Each number is 128 + 24 x the weight over its row's rms, rounded and kept within 0 to 255. Layers, rows and columns count from 0. Numbers have three digits each. The size before them is the row's rms in percent of the matrix's.

# up: layer 9 MLP up, 1536x384, rms 0.144, rows 317-445, columns 336-383
# down: layer 9 MLP down (transposed), 1536x384, rms 0.143, rows 317-444, columns 336-383
up317 110:142132137135121128133134153163120131121096138154097137143124089182143127112148137116122149171143146154115121135152107156112107119121204125111155
down317 106:113121076140102076133141148143116116098102131145142148108125133108116114130117152126120120127099097163097119117143143159066138072153147116151138
up318 095:107175085138140121127120153129136133155153084090109122128183107135131100117192118090093157132142129127120116142129131145143151117094182124115149
down318 098:113120136111170123157133087137140132169141113130151139121135138172121100092146127117137129108113106093151126115151117159169147135129085101140113
up319 107:142126130090149158133177112120154112115126132118133154113127127152147154128125092114170194133139059087137128162117168105162161136139104134116156
down319 111:140170148137164123130130130104144116103156121119124141130128086099092121111124050129100137162152101098125134136124124105152105123147113168123162
up320 105:125096156079128072149087158118113117106130124124123153071114166120152147157168118108128119125164127117145098160118120125125141117140094176149141
down320 107:080100129109118098106118162177113120117137117148142154096130155109139147142108154162150097124148120112096147146178136141090117166126138124114157
up321 102:126153117150142109102134127136116135184131129108144168117099135151217148115135105117113099116174127156123159149075119161139105105113113075126146
down321 100:140121136131132078102165122120158119137126108150133155109162191129146170176122128154150093148151135121114129126129151119141107132168134148137137
up322 101:095121096120166150129178140111117151210140156157083150152122129123120124137165137150124152126152113133147130102116120138121088111088120106138105
down322 103:111150140132153147123175160129128145175139182122140154117126140146108122140143176168151116122167130129107150120118151103134124074176136158146124
up323 090:127144126167130110103088105151131108139128116143116128092143144145159111135147109108092113124133131144160164130158164145137126130147171086126092
down323 098:117150137127138117160145112129150132154133114112073173115161133104144159106132152161168134113144095177160126143130142115128156143149141120119132
up324 107:108129118109118131108151143158144132133129109107176127142154092120135126125108143141132166149158073178118153134122165162138118106158095111095118
down324 107:151112092121116117140138174124130134084113147125138121148131130101132115121150141130133161121119159150159142164137121070105147129105133087106116
up325 102:153090107135143123176067113132168069178132151161155125138171133134096162112151101102125107122109124152133130176124149166110136122091081147089154
down325 108:092088157128083161107110169173146138110119119168093090161103126110123121092154149132158092109105148162152186105118150081157121108133169118123092
up326 019:087148126150074119169148189159156149114151146072082139168085107127141154153156084115149124115159116127160108097114101097122128125122116138117110
down326 021:148123175139159116132107140176098148123135099144117149135143156153124111131158154130122137159058144098126107146145103131129156151143126123125138
up327 110:121131148138145125123103164147122130115082164173142131177093115141086158104142180139130131128123099079113163095107078129147128176116160096088157
down327 113:153140109124090152140082130164157105140141107104150099130113153132115123114156181133103126147122151144140153131146100112134089136171171195122132
up328 110:093124148143146133151136138126133156109187158114144123118102098097123131144168127144093097101129111154138147146137097121147136132114120111125103
down328 104:131164152129155109168136131120145121128151103100148071117115102126097126123120102145100131133146136146105095141123114131166145113043107100138107
up329 100:076137118118152102180111101145160128098174123128092183130092158091172160131127116181142112174127120098144111122158092118103148108170138130131119
down329 100:132125119159151165140095153105176098135099135141110118112103142112129141123159107153145131125078131106121127154161122123157117119088110110160109
up330 104:130138141137141093110111119121129144130142126120140102100148152113123125092179146147097149115109121109105150095100142150146105130124095096180159
down330 106:136145125126164105138097116164142156138142089153108096139130116170134116138131128130146161143105108096117137168085119141150172127104128087143121
up331 100:108074167146186097124118131092119154138122152120114114107161137092109122102174069142108136157107119166142130137109119141147080143133116149120147
down331 103:124117109116128078117109116130126125115097167114163080173111123105144153118127152097139133132088159137101129145090133146124117142123120091130092
up332 098:152143101126074108134131172117098174132112128115132168100126176127132110161146125125154088099133168146164125115132156160137096151116156176125127
down332 096:115100171160175116135155116099157130125030129115120148105158105127140070121101120118148138113123130124145122148167128102151147125121112165121114
up333 102:100153131136115180122132130134121098147090088130198142110194150121098118104143087123112156119129134155144105126146132160096121117092116138129134
down333 101:110173135137142135135110117117171129143137178087168120081160139098113120098139074097182148118142125146151138126173131157142157171087156136131125
up334 106:143151110119150112148137151106147123099113098127127099164165091157136124130106153125146149103119119115131120156142163117135118128106139123134112
down334 103:131125150152128130153157124159146120130139123099119138121126163080122113140114130101127108112159127121137126142116159189167116129142170115118112
up335 107:182164097088120122140133157111153108136155103117129064172138155107133114123126146161131062141135140106118101119125136191113090139167117139119121
down335 103:126130117127133121155117150107144105122136122113123130147115154123180097160121142173163158102092112126153115112179122121134101113123148129134135
up336 101:144147144127154176157126146156107137132101117081102126138112132088106101100135114111138104163073128139133111141125105126136103110101168147126153
down336 099:078135198070155068118161175125110136189100139121125096109104113112099103128128128106152062128107116129105139126143131115100121134120148172110169
up337 082:130139138071113085079091127103124072139162168083101124163136099121149142103146119111140127097163162116142129162097105059115160141140146102111086
down337 085:140103121116176152124209114130133151107130124127124134101127147095171113151119161118078137135094125073087144126155130142128137137131125114125157
up338 110:109142142092138121114162106142154128170141146151125171094152154102107158126165103107145147153144156160118127136116105146153126135112142123096092
down338 109:093133133132152152110140175156156133133124116151129138142122116119071111106125108139112152092131122123110125140086185132102154100102136150121055
up339 102:106165151105140148098141175109151154079112121114140166114166112140124147122131151109155084122099143117181159139136181112113119104167173157116161
down339 100:120119153146144098126123137147122101138130131092108139126132163144120131146160097115113120111081112135124142130121183089130144159096149156141121
up340 100:128130125145100109072118114132152118098170104146085107158062139138125108126136136113176114129117098082112126092163134135137117100120140090152128
down340 105:093126141113139143103170108137169161120126099151169125100121170128140101104110173117134132136113082165106089127151194119142153141168106132152089
up341 113:125173074117110141100096154137097131107114157145162140130166164169171150113126139120152121137145141108145102125133120133088106088141139148151135
down341 108:168164129152094126149140106119113146176151152141148152177121098140126126135127160163108100124118110120097123128105139164060161130126140124126122
up342 116:120089145086156111139146143088171118147139123093089144133154094115135092109165174098106195094155152126189129156107142098166149155122112119152149
down342 111:119117130157131140121136149158115118163123110063108143148119126081141163106141134135100116138122120136148168144113087124103151166125149085141110
up343 090:106139123159115192099106131101126150138107068149147149122128101117145120167129114158168110129158130096139123136139125171145143133174144097166123
down343 093:091112137153115163140127123144111100106143067153116103102122126124121133152133113148164123122130097146135117175100121144176115100090093147119141
up344 085:092121126146094098127140098137125064102103126133115107131101125157153162140138096148155182158087154124132136161143153088111099149103116154116126
down344 088:092112128140111110090155117154144100087120129157152122103074179102113109126157176159127150084141094093121124103139105158115097140086134119164150
up345 098:115132122105142138167093123109095120126106065107109139121111121125103146164125092102099119107131140126126098108168159132161086165157119105079075
down345 095:135121114154134093144141140150084147119171099105128096138101118122120111135133129136095160153110099098132122148152117118132138147095110166163114
up346 105:109108133133141166148147072187121136157164145118104127114144145118111160115095149123119150110144112130173146141120146147123136157098140132113073
down346 103:136137116145124136138144111162107117149143112106094111077132187088134110131123145144099131099128123090199176135095107128095103121113120118112119
up347 093:124116105100152147150163110153129129133144131158166142094074118134138141150080101143124133116149153142106101134111097116106086134147141138094114
down347 097:121146140147144121091118129158142113117163144124154145100124108080141127082101094156147123095103147081111099105163120112137111095134115167144135
up348 101:123124117148121144110104091137162111139172128136157074154122161122161111138125116187155079113128100132121099135165158149094116136113124123161128
down348 104:140114127148120100143127141089100145115094096142193111120183163098111143109122106163082129120123163132089119137146144154136112096115123142148103
up349 104:087125125152091117136142124108172107141134158113134109133119134109106121197127139145132163136108118137198137102163167185094128129123174123098156
down349 102:142110131124156120098091122140132119079118130152133135130139119080129106122150119081092156123135198133149154165117118188106141136108118139133102
up350 108:145146164103106115164181136119115131130145150088145150146122144105145137098171128138126127102112112143131126095128117099134139166076166129123093
down350 105:108110113101127090097155148108126127141132083095118121129134136117097170118124129169144149138154111100097177124097166109081108145130191152142101
up351 112:117137110067180115163096103126136127122169103091115116138153159121135135147105132142124134119121152090119102145174086120098158084134141136133140
down351 111:140124101123148143118134123168129127121118096107105155116114128102119173102102130122135137110126141124106135157127126082140083123098150160092137
up352 108:101126117144179135093127097131110151166125140128157097165165055110132103139140136110133143159133109164136120131087117146135145169139100089115148
down352 107:088126094109116123093112108120142137130122132162085137105101124161092117145122156140127141161123102116128102138113100138164128101146107137088140
up353 102:130085165115129109086167085115145121078107097135093135131139130089148125135148148152117164112114156122094127165129122135141144159115149083122164
down353 103:127087142137144129158153100140109129073138116134114094126135126078101099132120149156157132158088134110134127119144100144185130133069085104139152
up354 114:146135147101116119129095106151153097137189128122159086148147149116156139131178165089107143115137113163116137191159146144137128139145150121086145
down354 112:149105150118117140158166064115151096101128116147140104101131116155187160138150115132141136103103129123156141163122136113078134123183140108128125
up355 107:158114137091117114116148155106149149078143118111121146124180187134110176134150124130091116092106147111143143139135202147144124075126144156101099
down355 115:112118115124115138151040128149124130106102152140152126129103112135118116110108118163161088165123132128113175154144122109131134152158106087179150
up356 105:134141170120145142137111141101149150134184127098146060128133144131106137105184158133100088089099128138170135142093166153091180127121146100119167
down356 103:119136183162123168122113134101131174150144127086140074118115143138122143128116146157101122108082135133095106156124097147162152112148150193104129
up357 103:121148135139131126148096130141124134152126183114101143152091128098144106132168109144115123163151130116130117133103060093131116109126126142117111
down357 107:106149076147150155117114140115144119177141190132070086103090127148144150159096134132124137138124111148130168093137156153160132139107108196149095
up358 101:128131131086131130119128132151141122101119140128105115130147080140199098153118150105098167135104136123142133105099161145087119120102124131127164
down358 102:080173154120152141095120129151119092100122164117075155096108107112151156150132141120092117135117121138160127125120160123148156131098125117169129
up359 110:137127125159105113126153137083125144070070144077145080149135155159175110145106163107140126173135171125126144108139142167123157156142125100146161
down359 104:093116142162107130140136107112123107115083117129175118133152121136174133121074158125102112115156098175142165125092156134127145111088113142114114
up360 104:122108133109112125106145091163141118097110085154148137158122103142143087157139100110110100145115123106154089170131113116139153106146119138130189
down360 105:106128146104127135142093116152100084088146148163148141108140091141165123144096152119163097177102098128134148133162117112139141134094170125155131
up361 108:115132138126134082133130125144139136166158169108127093136160141150127123201136125144101102114142134101145084136079133163111133127138108109141107
down361 105:112116135085154107125106100104097136117110126130142112076116127129154094141100131136140139097098111111120141125109141129103124127124078133122127
up362 102:122147097170126155124125168193156138130153144138126124143145127134121137138134136132139123132136130158119101119165123164131148144093124149128125
down362 104:126126171205121140126156127124107124189126108123112105121148133118099159142064086116101114137128132137131105143094156123168180091138109137125138
up363 109:127102121122114127082152136147122149148161131115150165118085144113115120158113133107165126116135138119122173138106101116082098114180149114123105
down363 110:096173102141151110148127145147129121147187116118172107124157162120102135107186158111141126147113147131131143134116150189130108109114149143084107
up364 096:178143181068142128167091127145160104131127100153098105175151114176157147120127129158110121094092094101124116121154125137123143144113132147125145
down364 099:098111147121158156155132153125100148157122107143145115109139106118126094136123136153114140131103161089092159121088102141135119128119111142157113
up365 104:120109078150143075174105137150108165097143142139120138106099133105073100176111119145168145130108138156164170140102094131156076115154149127121134
down365 100:112068108129158096153090147165136121097139115158124135126130129153150081052116129164095129157120128116116173167143179099174101150111174118101137
up366 108:177124145114112148185097123177116124121134097106128131123120120162152094116093083122160070118140139146123124104104140138194114130166125138122134
down366 104:106166143136144151131161129118102145145103120138114177109115075161109108128160105174079130152090123126149162139150149093145112123161152170138129
up367 093:156121123102120111150120112119149119120149131144109122107115169153114150127113129166149160099094150158127119105117159115135115093131103114164134
down367 093:144150110108156110108121117128124139096109100102124126136099108100113085120152129132156125129120169136146127134088136127108121134122140114142142
up368 107:140167139127098123121161117142133107125134155078135132128117113129118141178135127071131184136144123120133159102113132161144125120155100118138138
down368 108:136142137098088175105113108135116098135138105142099082116139106109133126149087147106110134100116134118100140126153129170151132160167075146129169
up369 121:157187129136099121140124152147098155128132133146156129188114147116160116057108122103126149129143126165073157123110109147169123128137111094108139
down369 120:115175123080155129147121142133085110126127093088119129131107133109144115118133098104095128107143155155120138114147129156127129167120161103114149
up370 106:147126109141099115124140128135114139157122119137134100112109112125114085140164185085142070133112140138122135133086149106127143115128110172125132
down370 101:128132091127146078093143108132120128128173129164142141149132121120113155158141109115117130146148138129139147113141106143104096129112142134101153
up371 104:118071100078141102125146131155141126119139143120152113126111139151123108146129165142135104159175137125159123122131132140124125113118157155104129
down371 104:116095145074165127111099169107143114142162130145134132117111121123122118153135165141132120160148125132139108102118149127140120138154134149112167
up372 111:133140141078093122107094127119120115116149119136136126132140094089141102137169148098168136119142121077189152167135125128069102159086145151121121
down372 105:161115052102122176135115133129113114090175132201129111094120142105121098145117106174119094125129147083125121108133127072092143127161103131124115
up373 115:149092100080134164133116159083118120123149164121127106084110122133121133137136103131132106074146113153114175136138158130146163115106132114139158
down373 117:169121142136145139075156142127107133122111120129148150080120118123153140128137126138114109129178132118163158129121096149148126125146150095149150
up374 102:108149145146119119143180141168132094104163146149131139129118146109129074126149147095123168106175099132159112137131135109121134170109152136135132
down374 102:133178156159140150088169166143136122181073165102142125148130126109137105114111147121125163141113164153142108104123147118119146128129157127120107
up375 097:158161098153189121083136141111160101103130145093169118131142135137118113119120074117135091150128120118130127164158156131134063133118136152118157
down375 094:106108144131106115168140091140128158151100111154105131165131137110145123153163170100123110108095085130126121093119119134103128115144125157146103
up376 102:122139143129130113115127148130144122122199147098119123145153114107170164125164129131159127189093109131105093094118133104120126128146157137132125
down376 100:125079149146139131140174122148138154133181123130131113124147081121117174180160141160130116166153110132085122137114121126169118117083117103115153
up377 091:134113129115132179126108126118165128154108145115142101182124123146146137147183140117180133131103161144120106188200104146141110082095158129160089
down377 091:116130129130124144075104140159133150137129129074117156102136098117110142133131170143170058179158159144116130138121117124137157074157116133153127
up378 112:107142127111103121118120092151097123076123130137132113129082153172154134134148159153147091069136125182176133161167151132175117153146129147132140
down378 104:113087110124123093101112131107181153108097104114117104108131101109103144117151127133087097102160118121145122138130142123132142138126157142117112
up379 100:124136148134126129143112086109127132143132109101143157153139105106097151088117112157177144104140083085140147085166152145138127115132116127117137
down379 097:133143075164169104160141113105076204166111106113107117105159142144139127081131131127152115148111164149110135126157111117149103124131091183098098
up380 099:082132114134144134128129113131123101164131112132140082108102135157105174090078132113148159137123115115143094122080093116138130131104138101123127
down380 104:097131141126142123159149143125151139160079140133113124105117112098133140121106139149105155130091145123079129133135087134064167080117145149123118
up381 115:114157096097118128124197111144182118125089102147121136144133130084157113146172109150165109157162123117104110092119115119154106140143138063101101
down381 112:137120108115163145114124082135113124134129116104126121116128161082135147096117126155177117108159127134123100091112116107156082140131108122133074
up382 104:155135081160133126164125134096093143128111144158147162128139124144154130076180127121117123176132130186146122127125164144132104151117133130132129
down382 100:166136142142084132096101101103136142124104115148130103128114147098097168153120180124158123079160138128104090169106089115118147123113092107082150
up383 096:127088131097139131128129131072151113149117103133131105146130098140127126102104086096137130155135163083137126117082121126105168113091140131109116
down383 091:134146157128087159149117107122163141145106156083144100114089093092107136148164105118123152132130107122114100157135150168126133135103143086151128
up384 099:154127122145135086099118081119138118169118108110131141177097153135138108146116165120146074144129117186150147150148135154122084169168133155122113
down384 088:056105129148148134087148153155112104142127144139146128072125141111150119124137093134108137141140109077107112089121100152105171143133090162123141
up385 120:125118119116116183137107117118100098107128124113156067136183143118146130110157121083127138140123152110113128165122163138157140090108109125125078
down385 119:128147122115159139113124081127156177127116138136101133116139116119131125149115115107156117111105152101140090140150103115146124138108141187109056
up386 019:134117125092136132149152150130140126135149127071096103155139169116132077128138106127139157097120115097120135178102140131128106134140164153101120
down386 020:101141085136119166104123143172078147074098092109113157129127093127107119108122149113097158124142157167158135144111085171100143152109195112144165
up387 087:125115132092117111150126162124109119160118129140151133139191096164115140147152117087139127103150140163108113133149184087123135115127152104130120
down387 098:132133130145139112127169129129078126129169167118201132132170093059126114141140070115145083088100132140111152120170109142137148129133117154117144
up388 105:138142108137115146140125157095104112132114120134122132145137118122162157114089169117136160131155117149117131140133099172130124166157106119150130
down388 111:080152141086153127108140152119103146142096159113101116145115154126152148126131116144139127110160124093156100145134095152106115125133096122132147
up389 104:134136149134179150112085091122085163097104113135127144153146135099150118095114097134122084134112152127123119151100084146100119151110102156133135
down389 102:102123122097120154091132117101101129116139132104149123096135142112152142085144129147085122098139180147132120127115098115160117146109118118145156
up390 106:146137141166134176099112144163158149085164149132085110165144121137133111126107149096097169137126137127128137087042144134149126142165136102138172
down390 106:119152107169124119110148103122084124141121137112109164113116138125153147128125120134100112115127141149120127167140139152149091087101137145136128
up391 100:162130139162132156152135123116134106090111153136163110138149141108158136142084102140101102137160116141136135126160128161162095125129143109152114
down391 094:145095083143108148108131093171143136147124122121082105157129100170135127107103173128128140133101130129091139129138151134120136070143102132174125
up392 109:147117154124153167149116123160114138050134151131098127092100124120148110150147107117082065144173123099134126150100131174100105105119096121112169
down392 109:134144149115136155091155142140120096144102125134082112093096107168139135125125135099112104169079117075117159119140120107127123143127122121131136
up393 099:130164143111120166159090119161161174159128119106166164125174122150135145127145128108157152102140148139115128084143109166150146139126113134129124
down393 095:097136086136134140120085146149063125129115121150125119128158125119102121100163091117135174143134153100100130128115139122118124055122113140117111
up394 106:113092138146107127124144092107113132139131142153098098088090043113105176145127111109114151106122122105139149174145090147122149132139132136138138
down394 102:121105176181114119104139134083112155110169110174115117094111108100139106162092155095067131112134159139091108151171123160131146103121103093117097
up395 100:120114111144178126105145129128120117102174157154128104142155151143120096128115140100133100059087120122110123132125126145142146163130140129118167
down395 100:113086131149154109092133101114082191115104107144121135158112147128091133146136124112109126093117122134085110148128115150127125097128123113142113
up396 106:124164094115128157115088102102145133133148126097118123154121140134139101129129115118142108136162141160188143156121126144136158161102145070121176
down396 105:114159141105140173142107123096149143173140134152131127152122162108106105141125185145097124099174141150134141127107104116136129127125128133112131
up397 108:097109127144121183123130109107164106103110121159131159160193135159141120110136146110133136117122126154104139138129148145103156145126113132120157
down397 106:123136118111119127144123143154145134122067129113139114163115101133139112106120125129112145133116084104117113106124138146127090070120125138115133
up398 101:144124125119118159132138135126130128146117124110145090124160148133141109127138122088102144145136142130150129136113045142120113106143151121137134
down398 110:115128090161143140101117139122091140115150127078169090119114109128163156131127138151127110126148163119147166096104177109109093127144138136111140
up399 108:096086105132148092176137148171130137115140118092135139143128105163195110088150115102128139124083113142083123126121091135132131124142098138138139
down399 112:122125106122057117106114136129137103136144141072110130111160147119136142130130088099148132128151124129154091143120160183149132143131097164085118
up400 107:139113138124135106112108152156110144145116104131128132109139179114105102114131143159154146106137107114153136149161150105152138099132135139120134
down400 106:108127138091129152132080107126164153153132148064137135135131099123117083132088128148133097109163103131114132116139120174139156140117104125139143
up401 011:126154146139101139113161121111124173170162135108087138142144110165145136119148115124108157123179167143157135115122137132083131098124155153118087
down401 009:142090160105131108141077115162085173119142058075140144130127134113100142087150153124144110123097116130110123118119105116148162105121110144151113
up402 112:139115140127135099095151119122116086174083122141148090184125171143099141152175135147139129158148132113128113138150111112089100156111159116142129
down402 104:123131128180172121125136122139142112139104112134115102122126178112151140089114165180119153122087110092165190108156089118130117152139150142079146
up403 082:139101113118075122152159166086134145098124128114150094140117121141089135125186186124110123153141099132178086112099123159159118138139146092151099
down403 088:092115099110107152081103104147163128131149141136129078149138126125142146099068129118151138094157122145096115166149100128138131117123116104102113
up404 090:118149123159123140148134117093127126129121112128129129132160104155134152123131169109135139122103148150126131101090153156116128096133130167105120
down404 086:110079118147157135097134104149150124122130105141118089096103145111120082114145137175099151099135104095164107099145098131127112177152139124168105
up405 107:134132129113174148119148112158115137159081117075137151081097145128121133115151148151137118125119130101146111149164130102164117106081117099120111
down405 108:120110098184119132076098096116072103123100097135120160092091116093148079125112127107116115167131134117152141105169165146163171086130121137126110
up406 103:160181124177073133085162122120112100113103091101138142096165138153148123154143149099106134141110121140150133134132145123133142104170159139136145
down406 100:117132180139117125160155134152148178131119135125104125099130125125115131141148113104073137121139137102151126085146143118137144128180097172113119
up407 107:120158089135107136113133144170130101057131080115096165163107121137124127139139173137121141106096161135140128142128109201176103160111130111134092
down407 104:109095135132128115149087153111132080079128139084082088169135161133159098105154155101109130134093120105130132136113118151134146089121143163128144
up408 091:129120124126148142114142116166130147152164105116128160122131143146135128129150107169108157086086140111151159116158139148133076162112121146125131
down408 089:090132100119108124174136125174108133165132127141137177159062150132113133148098141124127159097123114130097090151165130154145088131086134176132150
up409 093:124128078139086095135150148093128143139134091130094120154130137127127173131127123155059113126131141159117155181118140136154096157067117162090126
down409 086:085110136100152123104147147126148136138143105095182082135118117133119153123110137138137130118144144094138142125138113143122128133126142118094129
up410 115:134177141124153143112134105173169141124175096144157136164140118113124143087113117138141118106128096169137089090081112165115154154081113130106145
down410 108:162160129139126120118102146107136168127162103082128121148151167103146171098136119161154127149160103173134086153175131172166070107101157124124106
up411 090:154116123125122132129092120167200099136128135149074094157092114123091150123138101107097151118147122145155180109105150120103132132146139131133086
down411 087:097143151139153131095144107145112138098132102155158121113083137103137128167147110131057160101101092102100142130141145130127109129071134133116142
up412 096:109183136116116111110121131144147133179111164145187150149116128122149150153115123129131149128139134116125151152160159096127124117143152165155136
down412 101:119116161098154139152113114155122126119127122126161115102105139101115136104128111125126106158077158120092145131121112116144112120122126155111170
up413 082:143133110151116152133131150135144136127100138161128154113148096140099134100127128125150131131080126130141107137140104121115120126124053137140134
down413 096:135080141157185137127122083146102131102120150127090138133098149109136138156133124135136102106059133110112159145127145144139145130156112071120165
up414 101:160156124128151122152114156112144113099127155108141177123105119131099078151131152152136131073105170130138160167138105139118151111119087107094110
down414 097:166151131128128138153103096160118111157103138192132093123120109123102113083162107183128120149126153096121165150129112109111143129109135104137143
up415 097:111147092135113141091124141150122132115120119089120166157115085152171132160108112125175146113157144151136117134121134138163112128158121105154135
down415 099:110103123175143085112129134131098112161104116109102147136152147119128132125150110119134100116148098121113137135108123135128142092136132137121120
up416 110:110097128112106117082131148099108117110161138132157111146150132120149107113132115115141132124152170117112156091077095154139127083110167138074150
down416 107:124134185188096119124139113130141135110161174141120144145131158101132105126083120124115123139109066146125154159096122121130177125106127147118155
up417 106:144136125115130073129132103142097134102110138126122148123103124112106100137106163118103176160153105156189127064157144147139131095130117116096162
down417 102:109116089123119131124139094129107176094117147099129120144112124125126129138148124129128108139097131102132150119088119136144167068146175137102128
up418 090:166143089152127105103184149159157131135154113143129149120146119131152164126135131090166132155085118130145138144137105139106135139176108127122133
down418 089:121141126139152145126137116127101102083121143103100153101083117117158160155131105140106177116139109096139124131121107151137132157086090104150130
up419 095:132155146108114178131140133112153129153124128122148153146135120104107102109145174085135091117127095115181144142126097112120174123126131145108083
down419 098:127122125133140151100178149072126136121130154101157104120162173085130133114121121173119120131059130123114131133122123113101150155111105114157094
up420 109:160107096150107126139119107141151130141119094128126120141124133107135112149124132131147118115117111133104156123157107173076149112109130130153130
down420 103:110153175153133141106148152104127098098119110108158161111159146122151165133141125156103141123087136135139125100162129137123134115125134090115142
up421 089:126146127115123172165131132148145115183139140169095131135154132096130127104158139154126117147166129134116157138160144142092086120052145130124129
down421 095:089102160098187177141120134143098142112119120130123166139079121111170111127158122121140082151116139121128126128133090107119104133144156177085120
up422 089:134113138187106173143134119098172130158120084139109116128156110121128147136089110121113149131157120150123187111108097126091107133124138129117144
down422 088:130127101133194149130099174110121116094147107104136113140141167158143121088172131127104129168113134108152168154084109133136167149122123077127134
up423 094:176158141110117108124126091130142124110123125099111097165139134168129120123150170115111144111131135121118110119128100104148098127119138108153193
down423 095:126182166178146183110139077127095172162135142155183135149164117151103121127121148129135147129133125120114156154065135044108154084115164154148131
up424 110:152102162152124124170122143155127078119076181105123106167111100127145141163118169143146118105201144129108163077113105132125150139121117111099127
down424 101:110144105191113111131106103127138177123120148177115108106130108148073105131141117137137099132079171137160118120144130152106085147123084115119131
up425 102:157158116081182115112145120159091112105112134131111107152115152089146145108147202119167190112140149146088122129144124137111122131134127166117071
down425 100:125174144114130128121146135125128099107132127104152163127147148074099129105128119128149157089156145120110123120102113100081095137118114132103131
up426 106:110095126107134158109115136106084089138137126152090111142131168162151099124124145165112146121115124157144185153152088140148122114116170126097168
down426 105:112133137125122126110120139110120145093128101131129101162133145140156180133124105153100117114120128159160149132127126131140114119157125137187101
up427 083:112082112163149144124102145119127121128131148094078179094152139121144146110115114074104152137140149130147121127094098142138168159107124129089164
down427 090:143156141100109127120148131121125129129152146158188110156102117142141131151144124159113147125129127144161171123136154078149126093157149117151092
up428 113:138139098130171135147077111148122113133111145080149142134125107089108104114147123135132127141139104179144170148156111125101129112101175120118124
down428 114:108157119126121140164120175092151122150124087128119115149125127134136136120094140134144123164122156095075078106138090173138136144094135166150141
up429 094:163158100129095162121141109136100114107111104133138158087134129116135140084147100152125087128118164128146142134093120174129141118147125147126176
down429 095:145111139120140147091161084144105122104099107139139135123110131098095138182124131161156114126130146131121152138107097115135118133119127154166181
up430 109:129109097082122158093120140165142110157211142111094134132102173122160096165150104173117164111153106114159110141111141142123077099148130106141111
down430 117:126109082130081167111128173140114136119199146096144135121121131144142139144083085138107164150098164122141124113091108116180135095165129125165146
up431 092:182125114163145118116140094126124117154160152133108119133085119108077163119120088122130178144115097132169085144071123106096133133138122118100114
down431 081:102104126153138119132118136147128102123148157113075134071086134112125165135145092149071134127071109099112133137121067122136128123102155163131107
up432 106:124162150123144173115129117136102146128134119096131128110142115183101154121127120123090150103083120123147157157162116086090177097110132113137148
down432 104:156128123143100125111095114113183134132151142121129111134147132137115130139133136173164103109098097171171095129122100170120102125133076141152148
up433 105:137128115127126169109132127101133142124109135128101147134169116133111117167132160135120112163142108149148120124126169140121080154124175094191113
down433 104:135107090172166154129110093137148145097126114140117109104088142121127108108128167161095115116083104102131136170147109162131108112117172075126093
up434 112:104133118136110123129132112156129134124108101113108193112132109106115102126119157157131105150145162111128119119111105127121101125143146110116112
down434 107:169128125155134139149128146130088120142113137118133156097149109110124134097107115107122125172100117132115148101141113120150113069147180128115142
up435 108:128111083122148118143155145145123088105149123091121104134138144137101113140153124109160147135156116123155089117126141149158100107100151175119161
down435 106:140097141144153125152131132163132072101109108116118122105139122144124097110127075127126179154131103118102122095124159113131149112099146106105162
up436 113:125138104118129117117112116144155158144163127110136158124147122096125128146129139108157145092134142085110114137135106129147117127158130124154164
down436 111:060138122107112124140100126119140136163161112099130143130149158147170139116115138168102179154129091107148162122155100150116121173106111150142169
up437 101:133114103143154125111091139120140155132126137127110142191138105105149100169156127125127092125161129112189150110101088146129148133143137111138162
down437 099:112116101157165108149139155134096144132117101135152090136153068133126147116137136122130148153116148115136200106106151188132141122130180156111152
up438 086:156109126137070107115141106098127179123122136187115174138132118146153091104098134132091150121147105133170168154116129100143094133140137140108124
down438 086:110093161128139156146107135122129149113166144109145145130086133090127138152139124127110139124162154090106162135113105112172144150147152131102164
up439 106:093132111125139154122106151068130125138106164109140175129125145137143162103133138131143156134119103140171119096139129139130130142181140145117171
down439 101:122137124147120170128114096130137132116117147098108125138156120114126118131114182137113144135111091127090127086099116124161099091128108148102158
up440 100:119114135133159175082133125118147077113120137106121083139162146125126154120129119102142111093129136121120078118121145139114114105121166135125106
down440 105:091147158121157102106154125104087120120133113102127105113174093073116170123099123131128102144130112111105142125129116126108146110151138134143095
up441 097:090075110151163103126162098104157153162144101142163077139135105144134152128108140160115121080135111154112112163134109113123167115142140113134146
down441 103:179091114118141112140123111170074130141128163104083105129094146129108115139108130213134131151127144158129156116104130056084160111096158097122156
up442 117:165134129119156110124159139137137125140115135112145083166119111109147121168111147103154163148141130123152114120150145130170134109101134092095140
down442 112:131136132130114152140157134126106151177153095111147125140136122148127055135136139095134105140174128106113120127124113113158120122098104123124131
up443 097:084160128167132165101099140118131108139112168154089133147140119094081160162068138173167144120135087098100134157168139149115138138123144156080151
down443 098:152117108165141160164095107119104137109129130117062141142119157119121148155127175154162127148077116153147145137080097118107109105112105103096149
up444 103:100129143107143126147135140159116116111132128110137130097120102142080061132121149105154139154121126101159123117143089130137122105148151118124157
down444 105:165135126182109127081084155151140131127182070125138138128101137119105107121174130159169134096107125151144060145133163104136137148098136126111122
up445 108:127146147112074132141154161186113161111095157150124135144119133115148160123093142103172141105141094145137129131129147141140125087121109139156128